From a checkpoint of a small transformer trained on Wikipedia: 5 heads of 64 (1 for keys and values).
Each number is 50 + 10 x the weight over the matrix's rms, rounded and kept within 0 to 99. Layers, rows and columns count from 0.

# layer 3 attention query, 320x320, rms 0.0356, rows 36-63,100-127,164-191,228-255,291-319, columns 224-255
46 57 44 46 41 65 34 58 55 65 49 48 55 53 46 35 39 47 51 65 27 39 60 52 64 60 45 52 54 42 66 58
55 37 49 43 36 59 34 48 45 47 53 70 34 55 35 61 53 40 46 32 47 47 45 56 57 59 46 44 49 44 50 48
50 52 51 43 61 28 48 32 50 49 38 56 53 60 55 34 64 47 41 51 55 54 39 62 46 37 47 39 43 62 35 63
43 52 51 62 62 50 50 59 55 42 49 59 43 54 55 59 51 49 35 41 57 53 57 42 53 42 59 53 47 39 50 71
44 63 55 74 49 60 53 49 69 60 58 63 48 55 49 47 46 49 49 33 46 56 41 55 69 48 45 59 40 49 42 49
34 52 33 50 44 39 52 58 32 57 55 58 69 46 62 70 42 39 52 50 49 55 48 41 55 41 58 55 57 49 57 49
41 46 40 49 66 69 51 46 37 61 36 37 41 62 65 65 49 42 27 57 46 52 50 71 43 48 44 42 59 52 60 51
44 38 58 49 34 41 54 67 59 70 63 69 48 48 42 34 52 52 58 45 50 48 57 51 54 58 49 29 45 60 33 58
34 48 66 49 64 43 65 33 50 53 52 49 27 64 40 52 47 46 51 54 54 61 43 54 44 53 58 54 44 52 43 52
40 47 57 65 45 61 57 52 54 43 56 42 51 46 39 57 33 56 51 35 68 61 57 36 43 49 64 45 61 54 44 57
55 45 44 52 51 51 53 49 57 41 56 48 51 50 66 62 47 46 53 42 35 52 59 58 67 59 65 44 43 27 53 48
43 48 45 28 46 70 35 64 48 75 51 49 36 58 64 64 44 52 59 44 37 55 51 30 34 33 60 61 59 69 53 45
64 49 33 62 57 35 48 35 61 43 53 60 62 48 44 51 59 57 42 32 64 51 50 48 42 51 52 42 50 71 44 52
71 48 64 62 59 52 70 64 53 48 55 50 56 65 52 49 70 51 59 32 61 61 24 35 59 44 55 57 57 48 56 67
47 49 51 45 74 41 49 49 47 43 50 62 35 18 40 49 55 38 67 63 39 49 41 64 54 54 54 48 48 50 46 61
38 51 66 38 55 55 45 39 53 66 52 49 51 56 48 73 48 43 59 49 44 56 47 47 52 55 56 45 34 56 46 61
76 66 43 43 53 40 67 46 27 40 57 51 46 50 50 67 44 64 48 46 56 40 46 53 54 36 65 61 55 54 51 63
27 43 42 46 74 48 56 60 53 63 61 49 43 51 44 66 48 49 52 69 52 40 54 52 53 58 54 36 54 44 51 58
57 40 55 34 76 53 50 48 75 40 33 58 42 39 66 58 58 53 33 57 58 64 42 40 64 56 66 36 41 53 43 56
54 61 55 41 48 55 50 51 48 56 60 64 35 32 70 55 49 53 52 15 47 50 62 55 70 48 35 43 43 47 52 48
46 35 53 45 60 34 44 51 61 47 45 47 26 41 44 35 37 55 56 24 39 59 45 42 51 34 45 46 41 41 33 72
68 54 25 49 72 44 51 54 33 56 33 37 44 53 45 59 66 44 65 55 48 46 45 44 47 45 48 51 44 63 67 39
59 40 49 42 56 58 55 58 48 41 47 37 56 57 53 57 51 51 54 53 45 51 32 39 50 62 55 58 50 32 79 50
55 72 40 44 42 50 42 45 39 42 56 49 43 47 54 42 44 61 70 73 44 59 61 41 62 43 59 59 44 50 56 42
48 39 59 55 74 46 67 59 36 63 45 56 43 74 52 37 58 51 37 42 55 70 51 55 41 48 41 41 50 45 49 33
61 46 76 48 53 56 49 42 64 47 43 47 56 56 56 50 48 45 29 40 63 44 41 34 62 49 49 50 57 33 51 44
52 37 51 59 50 29 70 55 46 41 51 24 54 57 71 57 54 45 52 32 44 46 52 57 59 48 51 49 50 55 61 47
47 79 49 56 54 55 42 48 54 42 50 45 56 47 39 42 39 68 51 45 53 50 54 49 39 47 37 58 61 63 56 58
52 36 70 45 56 73 53 39 54 51 37 55 29 50 63 39 64 61 20 37 49 65 70 47 50 34 41 54 31 50 51 54
52 46 51 46 69 70 43 53 63 34 49 55 45 58 46 46 60 58 58 32 57 50 53 55 42 44 42 44 52 53 44 62
42 54 80 57 61 54 35 58 55 45 51 49 56 76 52 68 41 45 59 45 53 72 49 53 45 57 62 51 56 44 58 47
52 54 51 54 41 38 70 62 41 26 22 63 28 54 66 54 47 74 21 42 38 64 65 39 57 55 37 29 46 39 63 68
68 22 21 48 41 26 48 45 60 75 60 33 68 43 51 64 54 60 56 59 53 47 32 67 56 68 27 53 57 55 34 43
41 37 32 46 47 69 38 75 54 49 27 49 50 54 33 30 46 56 33 47 57 56 48 45 60 33 41 50 65 46 61 50
55 31 59 52 64 45 47 79 66 45 51 38 47 44 60 48 62 41 51 36 56 46 44 51 53 49 40 36 68 45 38 48
48 51 48 55 52 61 48 56 44 50 47 63 54 54 73 34 46 49 43 52 55 54 62 51 52 43 50 44 49 49 49 48
39 44 57 56 64 49 53 40 62 20 54 43 42 61 53 57 38 51 69 26 41 50 83 57 59 44 50 50 58 40 41 51
59 49 52 51 47 66 41 44 56 42 39 54 42 58 50 45 46 73 42 47 35 70 63 60 57 54 35 42 56 68 60 48
36 55 40 56 30 57 44 45 41 53 62 60 48 60 48 62 53 45 61 38 59 61 53 53 54 49 27 40 52 63 69 48
56 58 54 36 52 57 55 49 36 47 33 52 42 58 73 50 54 49 61 22 45 72 52 19 57 47 50 50 56 52 70 50
46 39 53 48 52 53 51 37 51 42 56 41 54 49 60 38 43 36 39 40 53 49 63 43 56 51 60 69 51 55 66 37
54 69 47 57 44 59 44 43 55 54 68 62 50 54 59 53 56 48 62 71 47 64 42 48 47 49 50 57 56 63 64 62
45 26 52 68 53 57 38 51 41 64 60 49 62 78 64 41 54 38 44 60 53 47 49 32 43 46 55 46 42 50 49 51
58 42 46 33 56 50 57 28 51 61 49 43 65 42 50 57 29 53 50 56 45 54 40 51 54 43 53 44 44 56 50 53
60 55 39 47 49 44 48 65 28 48 62 70 39 69 41 35 40 39 57 48 61 48 69 36 45 60 52 45 55 49 51 55
46 36 37 48 76 46 37 44 47 31 41 38 42 50 34 61 61 67 57 38 67 58 51 45 42 47 32 41 33 59 23 55
69 58 64 53 38 46 63 49 39 48 52 57 36 45 57 56 57 40 47 51 66 55 45 52 45 56 64 53 60 38 57 35
49 42 55 84 75 63 38 45 66 48 54 62 53 40 55 32 50 45 41 49 48 52 35 36 47 41 42 60 47 45 56 38
39 44 54 59 54 67 49 48 45 62 48 44 43 43 37 32 62 56 42 57 46 50 73 29 46 50 59 53 47 68 53 56
65 46 44 59 34 57 48 37 42 56 48 55 45 66 59 59 43 62 47 48 28 48 46 60 42 53 55 62 65 45 53 46
53 64 69 72 34 56 54 48 62 35 50 50 52 49 47 35 54 39 51 40 70 47 47 53 59 49 52 44 47 35 46 68
60 72 62 45 23 64 37 45 37 58 53 38 48 40 63 38 54 59 64 40 53 61 53 64 50 33 44 49 55 37 37 63
50 71 58 23 57 55 59 54 46 52 43 57 43 55 50 56 48 25 28 16 49 64 72 48 52 56 38 59 60 49 55 64
43 61 43 48 60 49 58 33 65 37 37 77 45 55 52 53 39 70 66 37 64 46 39 38 44 49 79 42 58 37 63 45
38 54 53 52 54 43 37 60 46 42 54 34 52 40 47 56 49 55 47 43 38 37 58 46 43 47 39 41 52 59 40 52
52 64 34 36 29 44 48 27 45 58 61 52 67 51 58 48 33 62 49 37 55 15 45 62 40 65 45 46 61 44 19 46
43 23 42 45 48 48 56 47 58 50 53 48 73 53 41 67 29 45 57 47 68 53 54 47 53 56 68 56 54 49 66 39
47 42 59 29 42 33 41 46 42 47 49 56 67 60 50 34 57 53 52 32 39 46 65 47 46 52 53 50 65 35 51 54
49 47 61 69 36 48 65 60 52 36 47 64 53 60 27 49 53 53 27 43 65 48 31 58 47 43 57 38 52 51 49 67
33 59 45 44 54 39 46 40 34 37 45 46 69 69 50 32 40 67 41 33 49 56 63 62 50 39 58 61 53 49 59 57
46 25 56 49 63 54 42 34 71 27 45 39 49 43 57 52 50 41 50 39 41 51 69 52 61 56 37 48 64 39 60 54
32 38 41 64 46 49 37 51 37 52 61 48 50 43 39 31 53 44 69 41 62 55 54 41 57 47 58 56 66 41 59 45
50 47 47 53 43 62 55 51 47 56 57 46 53 41 48 51 51 56 56 61 50 62 70 47 60 36 65 57 46 47 42 55
37 30 53 62 54 46 49 38 52 37 51 51 66 39 36 42 45 62 36 41 65 48 46 51 47 38 53 46 45 40 52 39
55 53 63 29 48 69 48 35 47 54 55 45 39 54 67 59 31 49 70 47 51 34 39 51 44 53 48 58 46 42 46 54
44 53 49 39 47 61 56 61 59 43 55 44 40 58 38 39 52 49 44 73 62 43 50 55 49 32 44 50 46 71 45 62
53 33 52 65 49 49 63 47 59 38 56 58 47 52 50 49 66 54 40 32 55 52 68 42 57 78 41 49 36 68 62 65
41 38 63 41 38 57 55 53 53 44 60 54 32 47 58 63 42 49 44 43 60 57 54 52 49 33 80 54 41 53 49 47
52 63 44 68 63 54 39 42 71 58 47 48 69 50 40 53 53 43 38 46 53 53 70 50 56 63 52 46 37 39 50 41
43 50 41 46 48 47 49 26 48 50 60 59 39 65 42 40 51 44 64 50 48 55 37 45 45 46 70 53 56 44 71 59
33 45 57 59 47 53 31 40 45 54 59 40 61 49 68 36 42 61 31 43 59 48 55 54 58 46 53 43 55 60 38 51
61 70 42 54 60 50 51 38 42 60 30 58 70 40 50 38 49 39 44 35 51 47 44 58 56 41 48 57 36 61 54 46
45 38 36 68 28 57 39 42 60 48 46 54 44 51 62 47 58 29 43 48 35 43 66 32 44 53 45 27 78 33 73 49
59 54 29 51 38 68 69 73 34 39 46 46 57 69 48 53 63 71 41 54 42 63 58 40 40 66 47 43 45 62 65 74
57 50 44 30 46 48 46 53 44 31 43 57 43 45 40 60 55 43 47 57 52 47 42 54 59 76 29 38 43 42 50 50
52 68 43 63 53 71 49 48 59 80 59 45 56 51 69 59 40 71 45 47 37 48 40 47 37 44 45 54 45 56 62 43
58 58 28 53 51 31 31 41 43 39 49 41 49 38 55 51 39 48 67 49 63 63 65 51 29 54 56 64 57 43 31 50
65 49 37 35 55 47 39 39 51 60 41 42 34 59 50 41 61 48 53 67 51 46 42 44 61 49 55 37 52 38 53 58
47 68 62 44 63 68 40 64 37 57 61 57 52 53 43 58 53 45 66 54 39 56 47 48 54 65 58 50 64 52 59 55
60 57 57 43 32 58 65 53 50 47 55 59 49 42 58 59 51 35 69 66 48 45 64 49 48 33 70 63 56 43 53 51
40 38 54 54 49 69 63 57 40 55 55 47 35 59 48 47 40 48 47 44 53 80 69 70 50 37 52 48 53 59 56 56
55 44 37 47 38 59 29 40 69 64 51 50 59 50 47 44 47 53 66 50 53 61 43 16 44 57 67 65 54 52 48 31
51 44 47 45 45 51 42 41 39 41 39 60 57 65 53 54 66 39 66 47 41 48 62 52 49 64 46 31 48 45 44 50
40 57 57 50 33 42 48 51 43 24 52 63 69 63 64 59 54 49 25 44 35 53 46 69 56 47 72 34 59 43 52 39
44 34 67 42 76 49 40 48 67 48 57 50 51 65 56 68 36 62 39 44 76 42 49 47 43 66 51 57 65 48 33 46
62 52 59 59 44 45 43 62 67 51 40 22 39 62 38 55 48 49 44 83 59 61 57 68 59 53 70 53 65 55 54 41
55 56 49 45 79 49 49 39 54 63 41 58 51 46 49 57 58 37 63 48 55 54 68 48 52 56 42 64 30 37 40 64
56 55 64 59 42 43 43 56 33 47 42 43 57 52 60 48 53 58 23 83 50 58 54 63 57 48 47 58 73 64 53 53
52 64 54 59 70 43 44 40 47 57 53 64 53 62 46 57 48 63 45 56 50 54 50 61 57 50 63 60 49 55 29 44
51 63 42 40 66 47 62 50 50 52 44 48 52 41 33 39 44 52 41 27 45 43 53 68 54 66 36 47 33 55 59 65
50 59 54 44 58 49 45 29 59 56 43 43 47 59 45 47 53 55 50 37 65 38 48 47 54 65 50 42 67 55 33 52
52 61 30 55 48 50 53 43 58 41 55 44 47 40 50 53 57 61 42 56 44 67 52 68 47 36 44 39 36 46 41 62
49 41 48 46 46 51 62 49 54 49 76 41 36 47 55 37 53 44 46 26 35 57 62 58 46 62 64 42 64 28 48 54
57 51 43 44 49 50 55 48 50 61 42 44 62 36 65 51 40 51 40 43 43 53 66 43 43 52 44 42 56 54 51 45
66 46 48 53 54 62 43 72 54 41 47 47 45 56 60 46 66 62 64 52 54 46 49 43 49 44 49 49 59 58 43 61
54 50 47 48 43 41 70 47 36 52 54 58 46 57 47 50 61 46 53 33 54 45 43 38 62 64 48 48 56 58 51 41
46 54 42 66 46 67 48 58 60 60 62 27 49 47 37 33 44 58 60 28 59 39 57 39 60 31 48 51 61 41 50 52
55 44 55 59 45 55 44 60 25 59 44 56 51 62 55 84 42 47 39 38 58 39 43 44 43 54 50 55 41 49 44 63
41 36 33 43 35 45 42 61 39 52 45 40 59 59 47 54 45 47 50 42 66 30 64 41 52 45 42 58 39 48 56 56
58 32 46 61 56 42 49 55 49 53 70 46 50 38 62 37 40 43 56 41 61 38 59 42 54 55 58 44 67 45 43 37
35 52 41 45 59 51 61 63 52 56 75 41 35 38 51 43 42 56 64 41 49 44 42 47 46 58 41 63 40 58 66 44
63 66 52 56 54 49 39 49 33 56 50 62 37 45 63 51 58 51 44 64 61 60 60 62 38 36 38 35 53 39 39 47
65 48 50 70 50 51 39 65 65 48 44 51 46 47 69 30 52 63 64 56 51 55 63 39 57 46 66 57 47 69 44 39
47 38 47 34 54 59 44 48 57 65 53 45 50 39 57 45 66 44 58 61 57 50 50 51 50 36 53 41 54 35 56 51
42 30 63 34 50 49 56 32 46 44 48 62 47 28 36 43 64 63 47 48 45 49 54 56 51 51 40 30 41 40 51 46
31 49 44 64 41 46 45 36 42 46 57 46 58 61 42 43 31 51 60 40 45 40 65 58 46 49 40 58 62 51 46 48
30 42 38 44 27 53 49 34 47 57 44 50 42 53 44 54 63 50 59 44 40 49 45 46 57 61 36 46 45 43 53 47
37 62 63 66 39 52 39 43 37 58 71 51 54 56 52 33 66 57 45 63 56 40 56 41 42 48 37 49 55 41 57 52
42 22 41 51 56 50 67 25 49 53 44 61 52 50 57 44 56 38 50 51 41 57 38 40 53 52 39 65 58 68 62 37
71 49 51 54 48 51 65 42 54 54 45 53 44 37 36 64 59 43 49 44 67 50 18 37 37 50 55 57 44 52 59 47
61 37 49 42 47 39 60 58 48 46 32 54 57 25 59 68 30 47 34 48 47 50 56 58 68 42 55 57 39 35 40 49
65 56 58 68 57 63 47 43 53 41 43 42 66 61 60 50 72 63 49 46 44 50 48 55 51 44 59 46 70 65 45 48
63 46 61 51 69 52 52 50 55 40 44 43 47 25 62 46 71 53 60 55 40 48 48 62 56 60 49 58 51 20 59 56
46 69 60 46 61 67 31 48 32 54 49 42 46 57 53 42 59 67 42 33 49 41 61 50 42 61 45 48 51 45 58 59
51 69 58 39 48 59 47 41 43 54 56 38 51 59 44 53 45 73 64 50 44 54 55 54 45 54 64 39 52 46 48 58
46 62 39 58 57 36 47 47 64 43 56 46 48 42 56 45 44 61 53 40 47 53 53 54 51 41 48 64 55 41 38 42
47 57 48 42 61 47 44 60 46 38 34 58 49 59 34 54 47 37 41 46 50 66 54 64 49 56 62 39 46 49 66 48
58 48 55 33 45 45 44 63 54 43 41 48 56 66 44 38 41 39 38 45 45 46 67 62 64 45 59 39 56 48 31 53
34 39 38 33 51 52 68 49 52 59 59 26 49 50 35 54 63 47 45 61 61 43 37 38 36 41 49 49 58 56 45 48
58 51 45 59 53 42 58 65 40 62 44 45 60 48 43 52 39 48 52 68 44 62 65 59 44 45 55 44 46 30 60 58
55 54 59 56 48 40 49 41 48 49 56 59 49 44 40 43 55 53 56 50 37 34 57 63 37 35 65 45 47 58 43 64
42 43 60 59 56 53 61 37 46 41 56 52 50 53 62 40 27 59 43 53 53 20 51 66 44 64 35 50 50 63 50 45
46 44 43 51 52 49 55 54 56 51 56 47 31 56 41 39 52 53 37 64 70 56 62 33 55 42 60 37 49 43 50 61
56 30 62 57 76 47 38 50 53 65 68 56 43 55 45 69 45 26 57 63 48 44 46 47 59 63 68 42 58 56 46 45
47 54 59 45 59 44 49 61 44 41 57 42 53 40 47 46 42 52 42 56 37 73 50 54 58 47 50 43 59 52 68 58
39 33 51 59 56 57 64 58 47 39 56 52 65 68 52 44 70 70 65 56 50 67 68 51 65 45 52 53 65 50 56 55
65 65 53 45 71 47 52 50 49 26 43 45 61 62 46 55 55 54 63 50 54 57 40 41 65 49 40 63 44 54 57 59
47 72 52 57 48 38 34 31 71 67 52 56 55 38 43 34 56 34 46 56 57 65 43 43 44 64 58 54 51 44 73 47
55 55 44 47 51 52 52 45 44 49 56 53 53 61 51 67 51 37 46 49 51 48 35 65 46 60 45 42 46 39 41 43
58 57 41 48 52 51 57 52 48 64 35 50 47 72 44 55 40 43 57 60 42 46 54 41 61 56 60 28 55 30 49 43
58 41 45 52 55 65 42 53 41 43 57 42 42 59 48 55 47 52 37 55 50 39 61 53 54 49 49 50 60 59 68 44
61 36 45 29 59 25 40 26 48 53 34 46 48 50 44 61 62 36 44 65 62 47 30 57 33 60 45 55 36 34 55 34
42 49 64 46 53 64 25 49 49 51 57 34 46 48 44 34 35 42 46 48 56 41 43 46 59 58 48 53 37 58 66 55
48 57 43 49 51 42 53 44 41 53 54 51 40 47 45 49 44 56 51 38 56 57 47 52 55 50 57 66 40 63 62 63
49 53 40 41 43 45 63 38 60 71 62 42 72 59 22 51 47 31 56 55 62 35 47 52 35 49 46 53 42 40 70 61
38 53 46 51 49 59 49 60 43 43 51 51 47 37 61 66 52 68 48 43 39 47 48 60 37 64 49 40 37 48 41 60
55 72 55 68 40 57 50 48 43 48 50 55 45 33 52 46 56 67 60 41 58 57 64 43 59 37 71 50 36 40 36 40
52 46 42 46 53 47 51 59 30 23 43 51 51 55 44 55 53 56 65 51 44 55 51 66 42 55 50 56 51 59 44 49
60 58 51 44 78 41 60 42 44 41 39 56 43 66 65 40 51 58 43 44 50 67 67 39 59 60 52 43 53 49 44 48
44 47 42 50 62 44 55 53 52 57 39 49 39 42 47 59 47 42 50 50 55 53 39 33 51 51 33 49 41 39 54 47
54 50 44 46 43 50 61 44 59 50 56 55 48 59 54 36 54 53 55 47 52 48 52 36 53 41 49 41 72 53 61 49
# layer 3 attention key, 64x320, rms 0.0356, rows 35-63, columns 224-255
45 55 28 59 48 38 60 50 42 53 37 48 58 43 55 57 39 59 63 53 69 51 44 56 65 45 53 37 50 48 43 56
57 62 17 69 41 30 57 66 52 54 58 41 57 35 73 48 52 59 52 49 52 72 56 68 53 53 47 50 50 36 42 56
45 33 41 58 58 42 58 58 42 47 41 68 49 54 66 48 36 47 45 34 39 52 50 63 46 56 52 28 40 64 34 46
52 35 38 50 31 48 57 50 48 34 54 44 42 60 44 49 48 57 59 38 49 36 54 48 56 44 41 64 62 47 38 58
58 52 59 40 56 39 46 43 62 48 66 60 59 29 46 46 52 43 53 34 58 51 33 40 29 40 44 37 44 40 54 40
38 40 66 49 55 69 63 33 32 32 47 45 61 47 51 36 58 62 49 56 52 47 53 43 25 56 51 34 47 54 65 57
61 43 56 58 36 52 50 41 36 53 61 64 48 62 61 63 46 45 64 62 43 52 53 41 54 41 58 48 50 67 46 55
45 34 45 32 62 53 54 54 48 56 52 42 39 50 57 54 40 47 61 56 32 53 51 40 41 40 26 52 42 46 60 50
50 39 63 34 32 52 46 62 43 62 55 29 59 46 53 47 53 52 39 71 47 58 35 50 74 72 48 58 61 51 62 30
49 43 30 61 46 47 49 52 50 61 40 66 69 58 32 31 52 46 38 50 60 56 54 57 46 37 60 58 54 52 42 48
33 55 53 48 42 54 66 45 53 39 49 40 48 36 49 54 49 36 52 61 63 39 45 64 49 50 51 61 54 63 54 42
53 64 30 60 50 51 63 41 54 63 50 47 66 49 51 43 38 44 49 48 48 52 55 59 42 52 56 60 50 39 40 38
49 72 64 47 45 47 51 52 52 51 78 46 58 66 44 59 47 48 60 55 61 41 48 51 55 58 39 53 39 49 62 60
54 55 57 34 47 42 60 33 40 23 57 46 37 54 46 45 61 46 60 60 36 35 37 49 55 57 37 44 35 63 51 55
41 37 55 35 60 47 44 65 53 62 41 47 52 34 34 32 49 48 51 61 58 49 73 68 53 57 49 57 65 49 43 59
54 52 41 57 58 63 56 45 51 43 46 56 65 42 55 59 37 58 49 55 58 50 46 66 46 60 60 61 55 45 55 33
56 38 43 64 44 37 59 68 41 42 41 51 46 54 62 35 55 57 50 55 53 41 41 43 40 42 34 43 34 33 46 40
56 38 52 53 50 43 37 36 47 54 52 37 56 40 60 53 55 41 64 52 42 59 57 50 44 63 57 47 41 62 31 54
49 44 30 55 38 31 44 33 50 43 47 46 58 42 48 45 37 47 48 49 42 56 22 45 62 58 59 63 47 53 39 52
52 34 75 44 30 80 55 59 50 68 53 60 51 61 34 33 50 51 42 31 41 61 59 51 40 48 45 37 54 53 51 36
53 46 65 52 59 59 57 47 46 44 51 62 53 66 65 52 56 55 53 53 54 54 47 42 55 56 54 53 59 50 38 59
52 48 54 52 42 48 61 68 53 47 55 66 42 36 67 58 52 47 49 32 62 38 51 66 55 48 64 45 54 42 35 71
41 66 62 69 55 58 73 46 45 52 54 53 47 48 52 71 67 54 35 47 50 46 40 65 54 54 58 49 30 73 49 58
63 41 60 41 60 33 57 29 35 48 40 47 31 58 43 42 41 60 53 69 56 59 47 59 57 30 59 63 58 51 54 53
40 34 47 44 70 56 61 49 52 42 36 41 40 53 42 41 50 56 57 49 58 25 39 29 65 60 50 58 47 56 40 48
64 51 69 60 53 45 43 56 42 61 41 28 61 56 55 46 49 48 53 52 59 46 59 71 45 43 56 46 50 43 39 49
47 47 52 49 64 37 40 57 49 55 53 48 28 42 44 65 54 49 58 38 48 61 57 72 67 38 38 41 51 41 35 41
53 41 50 37 48 58 41 51 44 57 59 65 37 60 50 34 58 41 60 44 44 48 43 53 51 39 59 65 56 56 49 44
53 37 58 48 49 43 53 40 51 67 44 57 45 43 42 54 32 46 50 55 32 60 53 46 45 40 30 49 62 48 56 59
# layer 3 attention value, 64x320, rms 0.0355, rows 0-7, columns 224-255
54 40 43 37 54 68 58 46 39 60 46 49 42 60 54 48 55 53 51 66 44 37 64 58 70 61 35 39 38 56 44 58
52 52 46 58 64 63 59 37 81 66 63 58 53 58 52 67 49 53 66 41 47 56 50 44 45 27 52 47 49 55 56 36
58 66 53 56 35 52 44 52 42 55 40 43 45 67 59 46 52 58 50 57 57 59 62 62 41 41 55 62 55 56 44 39
45 57 42 65 70 55 55 57 51 38 67 36 45 42 35 40 55 61 72 48 39 35 59 52 56 41 52 49 43 44 50 27
41 61 35 51 55 57 43 60 55 35 60 59 51 59 48 53 58 66 71 48 35 55 51 55 51 40 61 36 53 59 57 48
50 46 59 57 57 57 23 57 39 53 57 59 58 61 40 35 51 47 57 55 56 55 44 39 50 54 50 49 42 53 49 38
57 44 59 48 47 41 54 49 59 55 47 71 56 49 38 63 36 45 62 55 36 52 51 49 50 41 50 37 54 34 53 68
43 54 40 45 51 54 59 56 46 55 37 51 57 53 51 67 50 43 40 49 34 54 48 40 41 50 47 46 57 41 72 43
# layer 3 attention output (transposed), 320x320, rms 0.0443, rows 0-7,64-70,128-134,192-198,256-262, columns 224-255
44 33 53 58 61 48 71 42 56 55 50 51 62 44 58 72 42 58 47 52 41 52 40 55 46 46 47 70 45 63 48 40
38 42 42 45 38 59 59 55 64 45 39 48 50 38 57 42 52 55 40 38 44 53 57 44 35 28 55 46 60 65 44 52
47 62 57 33 49 62 54 45 37 48 43 46 48 42 48 31 55 38 43 49 45 43 64 49 61 49 58 50 53 58 59 59
50 33 40 45 53 56 55 39 59 44 41 48 39 60 64 50 43 47 33 55 55 47 44 65 57 52 45 34 44 42 68 34
49 60 39 60 53 58 53 44 61 59 40 52 45 37 57 41 39 64 67 54 45 66 47 57 36 49 51 65 54 54 39 57
40 50 58 39 48 44 63 46 52 68 50 51 52 40 66 39 61 39 46 43 54 47 34 49 53 64 37 39 48 38 53 48
44 41 40 46 46 47 49 60 47 45 36 53 39 49 56 46 38 55 85 53 44 46 51 42 41 46 45 47 33 54 44 52
59 66 33 53 48 52 38 44 47 54 48 59 65 56 46 39 47 45 36 67 50 48 44 36 37 67 51 54 49 40 37 45
69 64 46 55 76 39 41 49 36 48 52 38 69 53 60 32 51 37 47 57 61 63 36 49 50 53 61 41 44 39 41 37
48 59 56 38 60 37 30 49 50 49 59 48 39 45 45 57 48 39 59 59 44 33 45 61 63 50 44 52 61 46 65 53
45 44 47 48 61 52 62 66 67 49 52 40 58 64 42 49 45 41 55 51 43 54 54 44 40 46 39 45 53 52 35 50
47 41 43 54 47 57 62 40 44 55 61 56 47 36 54 55 54 43 43 39 49 41 42 48 69 47 47 48 51 51 43 51
39 52 37 48 51 48 50 54 45 39 63 64 63 63 66 60 60 35 44 53 45 46 45 60 53 68 55 46 46 50 72 45
39 76 56 55 39 50 52 42 51 47 52 50 47 61 50 53 43 51 56 47 52 34 66 46 47 33 74 53 55 44 57 53
47 42 52 64 53 44 46 55 48 52 61 56 67 51 48 43 38 51 53 45 39 65 53 49 50 49 57 39 39 48 64 37
66 57 58 47 50 49 51 51 57 42 46 42 36 64 37 57 51 37 57 41 56 51 53 58 39 53 52 52 55 40 67 46
49 53 57 65 50 64 43 51 48 47 51 69 45 53 51 38 59 47 71 62 41 50 36 59 49 47 55 75 38 55 62 50
46 44 48 53 56 51 33 48 43 28 50 57 59 52 25 45 62 64 53 60 53 43 29 45 42 52 66 42 78 51 44 59
43 51 55 47 29 60 44 40 49 32 54 55 55 47 48 52 55 38 63 37 43 40 52 44 63 39 62 41 41 48 39 48
35 55 62 59 58 34 43 42 38 48 48 66 38 48 36 51 57 59 40 58 44 59 57 50 63 37 58 54 59 62 54 56
55 58 39 43 56 42 50 58 29 57 47 45 51 56 62 41 34 56 81 65 43 41 55 43 55 31 57 54 52 56 38 42
46 62 49 62 49 56 55 40 44 50 56 51 55 69 62 48 39 56 53 49 41 32 45 53 39 58 47 69 58 37 60 60
69 52 32 51 33 46 44 59 40 38 56 69 55 60 51 48 48 50 60 58 29 48 49 51 29 54 53 44 55 60 50 52
54 57 56 40 60 61 47 30 61 42 48 31 38 54 47 58 66 45 58 42 53 44 43 58 63 62 62 56 42 35 53 60
70 58 44 44 47 61 38 59 33 50 62 54 59 51 59 65 74 54 41 54 28 60 58 61 27 52 44 36 44 44 52 50
60 52 58 55 58 61 53 68 47 43 59 57 47 53 44 41 41 49 46 48 61 32 50 33 63 65 41 73 52 64 49 38
58 38 44 57 49 44 59 56 52 63 79 49 53 50 60 37 42 43 39 34 45 30 53 31 59 50 49 67 59 43 67 65
61 48 48 62 34 60 45 53 40 60 24 46 37 70 42 48 65 41 52 41 52 57 67 46 59 50 42 58 51 60 48 34
55 67 43 39 45 42 59 69 50 48 66 62 62 32 30 51 59 57 52 33 56 63 48 50 43 56 59 57 42 51 45 38
43 41 54 54 42 34 51 62 42 33 43 42 41 53 50 42 56 57 35 58 69 54 47 44 37 52 34 56 62 58 44 49
40 55 56 34 42 65 49 41 50 65 52 39 37 66 37 32 51 62 70 55 51 54 45 29 60 49 48 27 67 65 31 36
44 49 50 65 52 56 62 50 55 50 55 50 48 45 60 51 31 48 56 44 54 46 51 51 44 47 43 53 43 47 52 42
53 53 54 42 64 45 59 69 55 47 41 50 60 53 38 55 46 62 62 42 39 48 47 48 43 24 48 47 62 48 50 61
60 52 55 40 58 60 45 44 67 54 52 60 48 36 47 59 41 43 56 44 61 40 53 45 44 43 44 53 47 52 50 38
47 52 55 58 73 79 48 43 55 54 50 38 49 58 54 42 56 47 46 50 56 44 37 38 45 61 57 42 56 50 43 48
62 42 60 34 57 44 42 43 62 54 45 46 61 47 43 50 68 45 53 55 49 62 53 37 50 49 46 45 48 42 52 57